config.toml
head_dim = 32
qk_norm = false
attn_scale = 0.177
tie_embeddings = false
parallel_block = false
init = "uniform"
init_std_up = 0.0414
init_mimetic = 0.5
optimizer = "soap_variant"
warmup_steps = 200
schedule = "wsd"
batch_tokens = 32768
doc_mask = true
train_tokens = 179600000
Each number is 128 + 32 x the weight over the matrix's rms, rounded and kept within 0 to 255. Layers, rows and columns count from 0. Numbers have three digits each.

# layer 4 attention value, 128x128, rms 0.193, rows 41-63, columns 0-127
171125098140155069164153155122134059154076112116119210070153184076089156149108061139127174096092065198126143232133093147181107182093164208082088109032139159167165142134134066094110103122111148147091092212139193086190167160145180111147151138106179150081226219204188152143118073121116155063093083050084101074168142105062129155126136163142150164104140092076165088109124092152105180136139
062203185050117118182163119147143138082192153157166142058156069118175071161098161188141158148164079099158075129095083062106121064199105161168210102134128185135135145163087228112078101087129166091112083095088188076098107200081147170102096000182166213103149114048130172176110129147172131119157174105064130057113058120056136125173123167174087155152147117141139163060174231074085156126163
191117146196158166122150135161162111085090114134165166162054061113136222090127097107217176155187076123172118093142129135196098199153091174167146124159109175101107081096133164016086150133138128183063158110160151092156165130109129084085255142105210202128095152112125112169159120124125145214123118140204141196105095127167046118144092128163034171170174078054110032208155052098096211138110
091132225164169122190216132098168127104144155089118149196103103119105203113191101198086104082142104174149072067094116150179132133151098129142149131099209137113250107140074057122110113225073048100110098151109184191170082104129090111123090162048204126105145157152127036074171134221114174255103075101141059143123146124068090193127197131153185132189094137037141129075075164159089130124061
142135114161118129089094127184108116075127150120150094065101197156116111139173167202102109188153162158114144110093153127150083142124143062122110130114153137105175219175093114085145231145071148194139121149139206143112096049089161164140178128184138062000120086178160090104149091190122121167109209098255140101144116111081134107109084163213065058169063135092118037116157147094171161081165
075140113119022152154059092099114135122124191038131125144111116152227145099107091129122234145100131044056077153157109082141128167098106122077119039188008104170067117151143078059224118087131133107084077169105098139158136079116066072136155135034120000104157153129169094072070134030111153066151123087154122115171134144097148154108086133193080037086093165138110121154214211115101151128063
191161219089200127134169119057122142057084048145125126168186203112176122140107185130110117083189054155069088223114144131170191167138164158171090135153195178126156171083136108138031160134175060055093201167113121109118153053085158095158118095174062092102155129173078132131120049091115143170200177196096136136192129135088121162157075017175082179047096180120049144138045120087087138200132
120192137148132161134145028130165115097172126112197045129071127169146093145194136154081174170118135122186090112156135075126155158163134081161097209069124148080156118156130144084101143183131081146097038087229152122085169103103193141088131154022200132186150182183103104170124129155206120054174137181020126225073004181255146142157104081161117103166167140152190122154163062100101133163114
077179121207163188130105079151169184145126107085115087127071103158160145092106140079135096097113163126162197115118186131164151104190186072136072168170115216187132111113053089144028178128189124187146175153181095100125117032233083140213064162100177138130124069194093107127136146178118145025113170169104085128149121075214120122135194159137097194151000092103147148059239111105148163127064
155193177125195083099131131123092152247150117115120009172110106078136104103130154081123192169115126162032141123138073129144151155097123153073211096107113159154215101127087075104211139034134237138164174231143088059098159202116146101087123076113089087044112128097102224113190050128149100184089045125117152203056109102220114140057220086198186120104163117165128015179094186036067166166134
166152183087108064206138115098223117166160146160098122191113105106109132148164183141139149106167128199112086179103132121176158124175075114225139077124039194181103132054169030115231175124139114188132077088129102106048131103113096033163021119084150102116174085102163157151128094141063139133177145124086165044159132119185113066140130147147151084155182137113141129098000163087089138053120
168125084119180139164121095140068210157118098120167138171200205137132154089144068120143039164094131105145102069100184041099120130162003186065163073125074085072235116167059108138145183227157107092125114016085153187091185098177172148144123139190139227121114145170109205129140209102088122109118120095157079068143150048126065148123197143081184097141150102092081174097136061042147128214144
166152136071145114151189103178072123137182029060111143138110053151177176117197090117099002126145026138118097103182067206151222166227193200109142179192099158138172070105154121057074157151077103100158089150129151173176120238147131135136081098152083081214150179147129106255165119154057132162147111057130072048151160235204066082111110145081085118075068028155122098099076124072184053077170
081204122090145123200099141124098057186150138158149173120131146144144046197182200180116086203162096163111142229210114109106154122144233165177222124093151082092105159127063160111121123061176177151164189170035087150130139105102168131143157153173125148176137096070134152173026190178133114137139091126099087088071130152108149150091173136078117102023163126126108136087184128123134094162147
066085228202097127095141121080164114184114113039100086100042128066094047185149121124076136119155056095162172202213022162138121116124098188170050130119162081145163100198038112071102142113055144062117155087166160095144061154115131072159098111069117108149135108106083132129123178177076087192085128091150123103084090137090136098203084163124112144114079198163096165162140162075146128142197
058133058144061094147115126127104153177113101078127106205106122174128161005145163123125196065039131128151144176155092064110073170184223172124202124177158182026163153122120117111053049134119111160142187182135116135154100133179172192095122205036152198066107117167093091080169182138118201140179147176086086189097162153149161124100129146146141154090142174056182101160021082150082067132077
179065163193126113153101117131127199120121160088189192141123192199170116048105140171118097131109130127189092129129103114122154139183110109142134128116170105130211110150187188126054100060143166146137158102097111232063110143102130037161051063123185177129158218166144112138123159084226155110140156172124247072085113097098196132135145146146139141119131198087096131124097145101175215191127
092111108105131066092113159114211124126090207159100194055054081097163149176178166094139104171160077136132169058127062134134061089086205170129140128120070103059100182125130097054023064061149047100096154092112123125176082138147083132180098094116130120206093146095192158065099119125161169175083219110249116173192117107181060196125111086107171043070154105112010106148142073085142129201083
206112068090097149115150126155142088050175146150188008132111125107107080133150104156115103055179099125094184059195100026159186143081118145030092143162122090124147209087069218126132166179184101116075201204126150166157089133083200103141128128067109072116128136173144098128153166151091087158075188133161080187068161039166143126255165065121108122138086046094086057151127121069130063179202
078132104151139123181144103137148096059126170138070244118049243099199000138153061142117183128112109135161054102118128118078116107156159120112080185101195078135121117091190187143165115143200089154109112152189219135157138178156071204008085027189117174122144135093122106175172193159058143100150189132102089210137117082172106078145081120077110101156116083121126093104128076140152067132132
191124121161112121125098138177124115110147058182111172124124140124036087103149065123149126160144102164143085114122129179088186068045138050155128059098122103083119179105072100142066016099124075126111135137140138074101104176078145158030193136131027100136138091073185110131188139101085128128081116121106159169140199122223125139174160204206114111104068149140118116079211123152118078059095
098153108078179105166159030131107126116095112171131076130154142223159116159120059086176083173202166085205164160000121235235182126108119149143105075153172120196090132159101091180121177029101067106164117193103164049078135167099165150058113122144138113164146109111159125065093138000130108152125140246184203060149095117068168127070193154121123088074089196119130146064055136149157124123125
131139075132160184208121173088103144127184153131070143065103154082171074138112151145067063170047109146080120034158075164121148135130087065173153119110191074123075157167077180086086141139236130189138110203203057152140216193092169108099096176125081034124060077116144149177114179099097203116143136141038153092104150129088053141130106117126098160084100041142140175089078006234134090197153
# layer 4 attention output (transposed), 128x128, rms 0.165, rows 41-63, columns 0-127
118115146214077159178086192109151156082188244127125192145120078208105118114107154141148150183124090079130173096133126138193145223110160102114036136126156041081100107066143141116117101064100149121161146173146084170171186180146132137045155135144118120141162093140117128161108144100165168136140131144082104091109109173168094110108114031148139119067152141117064145171095140197101047148127
148157056193137187158143121099059102145081109140168171181102112081103194138118136093109086177086121149093102168162125123132187128051090069150128112152072179089139089086125145096120080209137114131129144077110117102056098124107123051198173171126109090197066067103097104099100156172142167109166143197134117124086129143128160073044127138095152127081161087155164154150092136100198106169128
031122114086117084138131131102134127107124139207192073130125154102095094115149156168110127255118195067194090164110139127180086211100181105112154131110157065111065126150086109104125210114150109129128120163132017120202150123190116140166167132182145081104138089029169150076112170068117143059109140043111136183131095109118077135136145124141166085190092175116164075167157173095186138125115
149174153101048160062059131171201138144052100134158196107224119123138088168149189157150171146111122056161174193102147195146134167139096140091144113123152113172113131171085204114056121157110152165134169137111141153135153091078203080163144145125168164103153074125073086152066217115124193113126159186150198160111093120128195137091141061178150099108114109152121178146126149054050109124111
104130100095127123156155158093234132130144128153201188157120118131223143084123121066152078096087142161109092134162085083150117114102074131107140046102107104112126147168186153101133157177113182106073172196140091145136114056163078039100136098116178137132180124160140122118136165173121181054152109138052183104162092147090114114149145093097150107180086203132137197106095130171099132037036
058159105147091157117140125089209139088141117141128127102115088109133107032169061081121113106147102129067136153210096129108069140120062157136068112106121167113148117033070184145089129106139084098088101131104164231072111125187177198149161149173099186145201116106137163198162073122142148082103087143215155154179146076077046087149152094118109095161143101116136063185069132155099113133184
121125120200171116151144193069089155102106147076122162158163092095110061155112161119111171110086169120183155109117149123255121077175105151140115162089058062124097136115114106106208068176110168123110094194199137106188132156144148162090145162124065157090063200129124105180140169123122153069126156117189149077052183058055147138132181101117086105112113119168151132047056164094146140093124
088148161153086060132043182070162142128054132167138075124201149152072236114076126086168057087162123183103158178150190039123151158177094133091143108132147156181156129121094161121110171092113111097157159102162069105076096106091050168178181124164100174135103131092178183120100164114118109166120231123111161132161140111166131121147162118138143163104085171104123093073068101080196069162133
178100126170097111148142104086145153140147060099228177075104146109163160096166098117128128047096127160157079154135159134141094172162103148145171073188207043146113063109073082114113138114172100099112051058119142168089150118117113075140154059086134122105159199136133121101157151048089102173077122157171129115046106209116166200057197119173162180113009104075136107099135119198175109104131
148098226112163138142087113145086075053145094086112107102199122173172153084060047100106144197137090040184066176125095153102120120135175117131113115103137123148139185182084161146174096109103121146071140132128130155075124189162147132119190145117140149255147165089065076083118104136094175084136166125184125104110203099160075176062087125097077128171069154128175084093214075222174101138148
190122144138151150014138130114144117150136185127128153036213145158098121164150124143103154133104162081164146236156132111061144109119068133156133083083086074112136153154125176115155107129145126134171175102130182113101128204114149169107101064112057164119107180103127139112072093196108124139090071103084165164060140116114124000137084096164186066192176137162110077101151081099174080101157
175137139131106184120124120192158104117124112117147114102172139108156142159143184091109142101146058173155126163179193205176199113146184118172183157076119106184182081105080102072091110105147168121088067206168144125211115082069106104140089164171192128161150119104067120148094100103144100100168136171142132103138063145106080149161067164179156096129163176105168114133207074120159165089065
173094087155122126185144160102123171106084106201068079120165145147122117135129152097129130140107112125137140089163091161134199208181154033053064112156156101155156195189147108105117066133105208126167076138158169125087212091156255140177095111173124125055078173136083087160122087185089139128175180131133125135089065180069212096184109179115164204191025090061139055156172132129119150143095
127083077173135135088100134100060172072153125176093140117040154144129216164051141040132132179136052160200066169095125102122113116101085120167070068081119122071128106176109133118082151137111157149147164054104199039175116080147122083149105143164136149133063118179086118142152101088126131108165118085134099101144167092118145154138074149155114114100107105136073132110122173124109128120111
164143155103148120106129141121220132137150042096123129130112088104105107132051126040114125098109088046127089129107121068106160179124066098116069129146170189121035070082157185157088120161173130168217131144132116175136132120090141163127154132170116092067084152032169068082108175088097097084177103157071087127148124133148162122094105123119115161066147141145167127094120189176088200174166
143178065108187059179107228140110103123100166129110151105150140101137194117110104167106231165165080099181105136052135142135087089129110212102112113138107158098101112133092101111168125127057147128175114134086146182119123113080060127138148088139149127066186049066123049207155159142058100141103087064164227120131118109104139149117123108148168169160081120063092171113168120054164135144129
070181101131155168090130164172083161158180123134047115129130101199046097142127125087151119089112110155127148143082189153134104131094106083114127138123142142097117054137147103093115111134144127160077162173123201062135079091078062179125188179080175154086195132048153133164138152106120116081157199111147112194112150232136130062121177135139117150120087141127169157157077090155170182099096
135180169139103126132142147147149176027142118158140000133130121114097065163126068085080083158186150189090090122043186127179113114114112120130128064129161107120118118126141187145140176165085146123143121125138127092126147120100157119117023150130117064104228117157114162125087115159147135119101109128047214113131144121151092139044076115154106154131109054179112141141165218099159145191079
082073147082162177121131129137166141139120125130120150145058129044127146100156096154192146112079104101145097103053149066188139167135114194128180102138109074098197163130102061160101184186147135219178130156174122146133192098109113202162137122097089201140158131137126101122123049161122175042176197148094157137146114119082043212091119122161119180099107118123160142113122110161115061167053
100101115166126111200153102128073147133095112151155117128174159118190140189157155153099148112157112141130129182133124096113177142063149105091080101113068163149121162124132144193148185118157133192111180140196159136086197164058087157125176119086159083108110161126132222171074161106158114159116136180144089168194186139122166151094181102100121115176188107074051108155053164125095127155108
134108129118126095079120082154134095065146064151156147146091146184116133093164205177073086085187147112183124144158093178087150092173172182042127094143136094078170201165176166179156097146119185166126125112142055090145168160133106133101080109162154119139149100145136134108167094150083069068191102138108129168117183139106133125104134132124139099078126137081111202092061165152138101219167
109182081107131093125100114106122157060147167070189170106173205101161112134152152141106117103092125081126079162129154082083136171169127156151032102104091191163176192069123059084226044134131145138121172105132101147194097141098158067123116175115048124134157166158157170096192138123116122129137095060156051210137160181136100127130099185132135210095144117199202131133122112118132187054088
073123076118066123122080112050087121168113094169106139085137122160122129110156122150062074109124088145192199181156150127142091087119154147093088165109067146123101156057230100155170209172136111143146131139088172139178179110079113101148067164073154124128139149165096062112161070075151141160163109180004034113115139135073125196138164113169079141084084120058164110154132105093161089137166
# layer 4 attention query, 128x128, rms 0.203, rows 64-95, columns 0-127
115142077179179142148117135101110143221143138128118141124115152165141110070067042182148103156103134154113116144080096094184163132162142218081183075165132101066131116088191138094098178106072072110150172128088126115096062100174075117193144083106145090152102109155086109101085041190086182113153128080132164052110164159173174027162119125135131132145136158145138090118161186058141107118162
127101090073073128121141152138138094106123106104147119200141084059099101209095182141134124158129209093154083148133170176096103135118117089080073134109080164205157088185175151127193114135232151133111136145148130151167196107087218117091126167171117133081096148166191090146172162183152125113071089151159108128090139062159158181117113162104135147143156039066091202127086137178089113110101
115235136193137140137140120111101124185159109146099066037153138156130105099099078205130159158140078157069133069081123080161133114147144160139117150146171116147117165089077169133106149132087110153135068103141084096080104149151043141105169107109140165143111126141113147102077082102095149193127128132121185161134118155179184166151115102092109105119148129115128081154079127078167138141163
135159165197166159089109216152055108104117136087125133112142138113145132160076173141094061109110106100159165134103113147135130127094129144148132113149133125096098144087143153139153108107089151129162125092123137113163058140164145148123169086101174059145172158121104113123101112098130130154154157093081147100058147118122157089112144198122144105161104149133154124135098105102146128076190
113100136108095154131167111077098106077122114184091116126136110111180120134140134137121104139145152146138149141162119076144154111136134115148117065140089108153092127128159106123089133075104101146136140132113074152087120133171160139079112131112121134100167152108157103057151089149166128101130085131126093114137136147153140065144109209105102075156088092125178145183157155145084147159142
090067125121137111178084127152162148104080143111113087107105150131146158145123090149181122154124157124170123152143101126134106149189109124140174135157059126096071100036160165163105139115071105107122161096100203180137112108198156112220098170158147153121195103110072123106178141134110144097121147164144081115125182064137137111048107054227164152132047118104171087161164119163068157129174
073165129165139186084084174106083149174151113094136142088134149129096134099089152194097138090136075112140132113099094134137129116121102114106096047115179140138103122079126140114151140134071142103121151099094103114113123123156141112083148102083148160079165078145164115143142101078181086175170151124138127117161112147154145196166124147123198119120114134127122172189110086082160122094121
177146122143107137142112131113165126175134098151151141137131130116110089130155151114095099131014165171115104121151186117108107135079119138100116133144171127119129129164189214172108150121056160122121115051155081145141126157124135091134113097142120144129063123144141189115077173128089139178182124111087115186150142140105103153078131063163143129154115113171149121105146162142126165124127
116091111126143128159066145129077141122085093118136120173111106129155100086147058147149196111127123074135106180184102088090166151173082078102116098101171162180124109139143123142148141140158122106137153128118170114132154128116075132123134139129155090119124137110172095125139121151097160086096110111152120124109100070131082142143197105150149092169175062105144192158135131162101123139166
096097113102145133171121096160153104128105058191120118152112118146153101125162153149144141132130172153131148154180074120110091054105153082096087098115102150117131110109107155160110158123112101134062132046127110189170185162130158144134126131132164165102111146145142191117064113148071157099090095133154146146122119171094070170117148130160175168113143092131157089116112090209142091123150
157140136144114129117185163084074083083193118047095140056119133081106094151157138146112139192129136159180153063175121128187143159155120123076179116124153111116144138139195104122120105170059152105153079185108074060211079129082133128129132115127104117114146120094119147106118122125160158110114112124131120135140080078147166131176120140119125137124129110217176159048151123132118130156143
150151125094089081133157129182192118139085150105141182149102121108163186176157106176098095125146131144206126147166167177083110179144132111140121197122057151125126087106100101120098175171145087138115100153118137113188159146065169173204164107130099139101061122176119112153105158116085137079117091164099131184171140116128159109154147108147106209146077126200163145102142175173125142143124
127171154141121159138162162098087116078147058188139083098115126106127127054108106128147106196131103114085172096151081130152140100172114143089136112149126101119101129135135120110157125177084127127127086168150144123197149164145141123113182081163085155169170103143121123139109091131163104129185214179170143116153129149070172176137107133160112122102135198116037053176109111113174173160177
096168097123138095157136197086122138105087197147109168157108143061118124117103113118172124149107154151118141114146126100145133128094168082090091137142075100083188127109160158115150136096132117066149177153126150136140121077095118123108067191168144053108077109133108115136116164151132207087107111110081116093090064076168073075106161106103157113081068148054143189162146168121144114136095
117133163128117142110139139153144121196150120069103138069116145101115117053183166142148077128140132121143128175112150131125092136113115110062127082114046177134097068150142072132192132105128121135099108139139104102163186130103191103128182093136131194099155111181173134136195150060127127135166119130156104131098164144137148190130110145165183116108152138086110071151095141096163167128075
150125150098126137145148159164120164129136145047146115149141112157138094112118165150166105134144159113170062117113114146139117156133120107116129122175144108099092087075137165137150138085175154079108097180135147119121175092094223122184058134113080101140132125139045129146147140207157138168081144056147133151146058133118139126134146157151102118136158113136130149096137122147118134145102
127159088190142137079134120142125164129092161117145131147141132136101157168099097102168098116133147182148153149159064112148112120121164106141193109091162181093129092107164155168142065145164122099131096188131133086103119053072150176109096156167162130121166109141101101115153148105085101056101137131085209128161184131115129093126065090173110146120107101159163081113121181118100120156135
137129108157158127135151139162145123104130115172126093111133151125153055081077151151101175135161105162135130096075084109139142138074097118123140124149156102142127162084143152126086104141060110149130089161085114089116146132161115159089172122162109170102095127131055134140115121125160130166150163133122093132114095183121101182151128147148125139110106131100135087117187091083119157105140
088180122117152150164120147135124129090151125121093128126131147136123128128131149150109077142102104123156155149100118093144145117192159138093153094132144122133090134077128122142140130118140126118113146123151125141131150111141112131164130103106105125103147101100180129109159133128101093122136115141137156160105163098128173108180102116136105110088091175120143133144081116123109140136149
133134117158152149176060091082163086153120125161149136113135117147111132091111118133106109142129160132122148076049093076148086091133110133078147114140134189093103127152117159120124145144065146143108160149071120129107101146151122136139125140121112103135100116149081164135096073148055131126130171039111112097124121179148174090128138118129178125113090152142157110122165179115126102143184
171079112143149130123136083130156156151122129126150109169104142094116114125129164144170077132111106130100061181158101159058127130104133101132088102098149169135147079146120147121140115109106149123139158134098143172101163110098161144169132113143116199135115123138133155121160163101102118159120126120124099126128082115115078162199128104137140156094105115170136077141121135159118132122097
089141122090136145115158175117133162167100124165160167163113099153153152138113094183101146194109124105133064127190129084126111121107136113175111106121163196165103105116159111120105149124137171208152135121150135145164088165116089156106139148101165070139100179125136131128094123079144132102097181142162145164136185145129127104129098144166119132112149149164155143123051188154129089088089
107127116092116151138124117129100170091109066109084093185074095131130167150162174147133161099125126135161089156149128133151188139117121150138065142090119177134130093140127112140122116093144126143088150102130129156119145088153146100120111115151111145117183134092180123127183143097150136106112130138164158122160130134098105168129142124103088125129154081119177159152119152136144107133098
114166126171138185073137160151180087155128100151179130150125184171103111123069104085153101118121178105162164118112142139110096133123111152104161142105202124108092128103114164070107187152120133069089069138070113064091101168089117101186094136132139169091111148165101146161131130093099202157137162077123150082124087161128170067145094122179164154123157111126128134134132138122189141182126
111153168108111116100121167170107101138101127098116127102134103163127106122137175086138143074134131138119141114089132116117151096105143108154102078091061095109155163099177091105184089128154091152159147109096068105128093103145158144126126081109158127066105091144101099147149106099147133105115118150118106119106139122135138157112155182120143151095147134178157168155103100100165095082146
098147137146109144155122168107130136079130114182189112159092137170101121057127127090120136145166123134103150187131084143090142112143117098121106136115102109137153159151132146165145118126130104124101165180139114131094166130133173123197103143159120189129112116147131075130126125083114131102138099162179158157079169132103159083123127099116118116122122128139178115068148109137147090132040
139169151155154141092125140175090153128157120182077166136115147147115106125156191176100138119171133092117193165107081101159201170149158151061091132192173148130110173125138102147090119087216155100123115160139134112129109124120067192139130122084169168112122152125115094119118077096145084133196095074073135127033159114144122101175075196119123146170179159137106077126113061136136128159116
152134098118139081121164131181110133163134159110150124141065172136132123156119156096125154140126091150119158158127092131121121075127166192171122091188143100137162093188155169072106134167161131153130112110119097119154148146162147149109206093084135138136132075142113122103136130104200067169140155112121146066058112183102161126188123195062124107119125176129101108118132147150119073111111
126108112102139137121120128156045152115082131152088184181085156120136123115173152125188205143147163131142112175218070109098095134093130110149151140073144079166217076148177153120109112140150158142107066161132097099060123160103105176108095150130113152050132132137141102142130180093182154194044078169135171179093097099131104144157138142109122095109145092144096129103074123169113086173091
102134214157124174153176117087086152103113129089146130095133135170197099089148156105099118073150110114082121084115146080078128071162191108153107084122102135150179126094132139107151118224116150119112084153138073136180130100128125105117127112132156153128086121115088158108132091105114156139104108101114134136094126129141126096108093121124143073186144134131131138138132098164158158121123
137205073153140129204107128175179153137105069164121140124117190178128066126152130093126133152117159139120156072088150101125114092095125139114131073131067127164123121126170133143085088165164155102132134104160162146128163115144143097061084155123101169106135083102087116063114108213122163088165104103152098092093066118106123132094146082134121103168167145152119103084141174144134179114154
141096109085119133152123158205147160109091109187127123148147140145104054087124121132128187105114138143135142144123127160132148078147125166159099116195114130075048184083119085173152136126103140179166117094139103159084151136146124159147072143118170121095160147165128085252115141159164196099163112075119056054143114156152153090054104131148178108186130140120122114144158139149143106114132
# layer 4 attention key, 128x128, rms 0.206, rows 64-94, columns 0-127
122098162092138091140116167108161143071168091161112111126151126140116069085121101129117118125168150141136141103111221139078157113140060124106085151162082109137128158151160141116142131107146117149114193103130110088168096179154202115154089137098110072165093143116158143176107108157144164142114117108183058148142147120099156131053201108128087133151136173168104157073152105158153156127139
103100122108111127132043083126092119159146112133145143100109103169131144189135147118156141123133118116120132104098074134152140087091146119140160117128143181131092111155112158130116180094116097143116120134134113164099132123130092123141111128162099118147190130119094141116111119066112094169098130103117176123178143131152089149151137134112127127169105164122150102144118146158117151150086
153107131130130092178111138130169141059158087157127150107142137144082125152135086097120168134133138160125147122119113140156153096154105111128104083159085100089168104149148095122110106139125110105159163152138135102108138135132193134138127172132150123177105118112174130143152125139176085114128175134114060133132132158109160129096102103109105129137153127129057129112147098134122142119117
072116123157152117106151165111142107122152197117070137143118205081122139133125126089162141103144100159115134163103174122108132108179079165117142149127107101158111172206124137137180135137126110127096135182090147126164158123139176113143140080104163140124113077131178126186171105114196124163180105074126153122154164124125155111175145126145102105062124120108089112128144097121132103132132
113077171192112126104125096153117100141135113156116116112131115192125152113095158022114207120107139139141114135095126122107098094195084140148095115149177116128142097156094105147134123111109131146088177177094125125106161115114143077131187114084159129113188159110158126160114124042088092096129111135136092104176124134105124134121105098114140120136142168135120031147159154141097071127172
160135151185112244101114084116169100103130110167135082137074185120141127147148134096142095144177149143163154188142058135120093112145082099112143207032181188094120167159114167181134153178196184095102098086140121074128168151136160076091167109100150208108106104148170089073086131066101126093131139087167146095191120102158064136111132095154147171134138072193112147068104213131106159143124
123104107160119094154136087113146087152119115127091106115154139091136136189139107100180142081110105165102120101143107147140172144139103103115109159194134115115118150159155143125138137082136114098121158143118136131159099081159183147099126136139136104127149110129143168043153156136142139176118056178114129134055196141155166123118075187066086126097111110142134098127107103124118107124179
140105120113111141165162091134097120137147139126086130131135154150146136114140196121159109115083128146171133139155103186117097142116190084093112117141082076095092170074169124138161107102105090113063134111055082213135150157090111145141112176080043083140107130159090111113053175154136224121077116088189154128158088155107120080119116193159111172098099129155114201121137131147126088147148
127098194081077147148156109143142108102156151157156120135088099089135194104107127166126091124157133106125143100116157097117157087115097133120138144103156107085131124211115146097143177086140104150109132170130106122132139152182141105149130165126139141089199108083137147136163088118139092105142112105107111115140095144167123079110162131098121159120133107118130104090131141105127100136115
171098151155088217116104106106135129097097099132138197138139114143155107118116207115156103131112162164179108182191122169127120123123147135077114104127156047204150182161147150137139163084085180071093100126059144081133132207108113200089101142103117152105084132089168094094094138139139158186114144138088066126135127088135152149139154192126188097123118096208104126139094144061099142079144
160140136141153160126092135187124139174127083081139112085096119119138171073137142139131129101139120123120150061125129154139114113125169128110041123141081088126072151143086119098151054147118103134201198155157133170145077134119137159129096072072144107140133110103161163121145068072129076116155118152131173131177124163151155093159115131076096188169166171127072112215127147124136163122086
138150108097166112109135138128093135128150119128109101130181166167142100129161134122168157144145096142081172113152149069168133101148103103128022110094070093170167081157156127114238103120142147158144161110142142121125132081143070112077128110128160144138173144145148092145123104110139119113136149152128101144058141061160124148170087071061105166090149151117105135160114098184119167096127
125125118062100220118106116134154123167136092121148185109100079129176147140188122132121111108094094137172088120093126163090137084027170090104063159085149129189130203118068195214078192086167234089042108081132132145133137102069026140054119172107085188085126190105055184101116111123109179128081086148071153071151023066147081122121160129104154130182129138113131149231076152132089141133112
156123101102126077116149173089106135126178170100156129115165126112143071135108213128083165136111152064111203135096126161140152120128150110161091173133137080117100098118130148133078120099182114161089179166128154118169177127159161139169125128162045129087128128064134101119123121135123202138134107154101128104183105116162119130071075145086112124154104160124170132112189099156148107086134
104137090155138136109126113148138100159148109206131183102167101164188101159120095088148097149117059110149191144109079117142132104113091181121104092079148115211104163140125080131161126141233148180153157133073143148096119143093072120117086133102160137135131150157080098074095133130124131101099138115117148177159155093140150117137167165147132122081115118159099208183137139085077096143175
134122114113154143113160178073122159157117124171164042113131104135103182131131060109111143072159098132111191155100161096136162130184081087169168131137109120112163099073178120080133133197111163145145102110114106077143093121104139131132136092129144105122152130137234195162126147076163134139122064196065106145109152153166161130112099159148091076116152129118126120146171194122118103151104
102104155088145075117141137106087121112179115190178103171115125107108103122100146150136064132139068163141174140090137167141134136165128148081096179104111072074144102168198151120155118135098124119108203122089117099107087173170108099166105174131139121190079112110091142146073079113146122141142161074112068131102156121123171127151169140100152172145125134149180143128129124141141088105146
119127134105145119077087158122161142135129155127141126097113143104112124120172057151158141149118131082117118121104133164104157157144088118155129117125155121193117140097098126112141137115175158139109157134162155160168129164150154127129149132166112099134104155163105154117178132161091123129139108164150123111154121108168102155142144144093160123110186120125135148141159135101163103162093
148153129160133166133137080128120086152155136134088108146122127131151134157105135134128109108119153124138160140141139091176133129137125111117138158158088113061193131122116118094184069133165120123116135126108121112126162149089136175145102112144167161170131097163141136121117114101185148154159130102109165151103113170159129146126124117194149113095143154138180112068069072073166128176123
162133147134138169122166183171109105111070156108117133176126146152072125162071147085107141110174187108188192121151120154117095117128098106143147167104092103132093167051183137126139115194167108114165108098066125087145163178090153122126138079096166086125095090155106052098074133157115172136112157142150115123086168136114125165108109201095148152110103128196100114129128093093176147133139
124120084158102181146117156185141071128119088250113141122099110120171111107139125130106108166132210209169168177144068120120137075145100125100149168105173168176126166096137143153092170118118159120109074110148178219155205100127122135100106131103105148080119141130105135114129097177118133088069136140142111125160143090111060088128087187172157122118138113150139114108097204125139127124158
145137150165107099147159109180130108094181076178108104108118100117150069097119120148154143101128157217149137091132108148100095140104088128152107155139145119123116129166112155119124112144092149095080132103092168142121186103129165095109174149095144168118158129122125182127151060167110126135101103114118114125108067104096142082202169084110158184125160156120158090139115123133188158153118
115104102147096142155130085153124153158114187098152096126116076147153178127091147083086139116124103081166144190175111146100158120086130112102156118130191136123127141136144158185161222139105140108110129125156115150113117129111132141122151120074144152145151158096106126116085075124104114153126165171112168124134112138108119155100159087113133157153132157121131144151112128122078095113167
123170169122104088129203176140113160133107154176081142152089128141118128147123133076128122155148154135160160102138129145117150148140092096148162111126067180114176130036195069125116133120139161130146113084177136125164105121124194143161137138135136096130135118141140056144103131137178155133106146168123118139118127097104169082109139133128113126114110094178157118140131090113150152098151
099116073158140057129129117089071121137155123131112131141140130123082104181107130106133129156132057145085137123129176104125112109180097143150038126113147181143122094179156063057196106152118062189142104179110144160157096099151093095181175163159123104168121059128169138175155087128151057138171121110139116184138125103131167149178065160139109111108121082099114118107177100097153143134104
134141153107129106105139103128168107126139160202093145076190139179139112116115150136114150113139085063133153141134154079112148109084128109199160101136112097167116139128126109060174058068143116149100109091116130119145099134161156110100112125140146123148173114115121111122172115138146105068134120126167111158107077112130157165088129131100102133073142169093157176132092089165113117119057
144203113170134164118114078126179113146096180175157137131158106162184170108120197105141141141148084166103080117172109058055105107095088086139124157105108157150129083125135141133145188090093137103068093129098172187139109130115180167131108094122120151159185117143120150136121114176088122120182206161142110083140138083123118176143078130161133129127089142155138110109093155150097129181164
087153138162149130155114164079112105135131123136119144143227086088126119137119128146141070184127175066103101101078178106142117137120090136154177158163127121085094100104126070101106075156116118087190129179092156104170123155118130114154089174131151106139151135054118122142149109155151132113192126075173138153127151108168122134212139132118084081082128185119117141147119111098193140133115
074162151122131153101032117114108090186080142122125158218156084073129111163091163131097119131098133152159078117099139128073110133118116113091114142131158117161148152171117154186097128101155129111086201145097100070143087149123191123189099139074124146171095105084226172152126153059150166167136135123147122124153137140144125129100100121122090155139152191068180119132095135122121145129109
154081118140127131139108163155110148111162109136082126170134094057108062111110140156142151122128141081190129122144150114148107108124105130134137144120104093173171140147180136105088111141123096138114143077143109113115110111142136164130145128149105151074208106120127127151110146176171105135120136119189109100156140112160147118102126145152053140093119105161175103124220165132095113109109
126073130156100122159141129105109154113171160132160114116149168156105123109126213154116112139105122050109114154108153089109179151114164138066108129108147138142126128079123111103118149104138093116090084115146199117143093094121089122148088171162114148203148126132091133112118079100203079139209171124129075126167109187111134114053150168122160166161178120166138107113172199063150076137087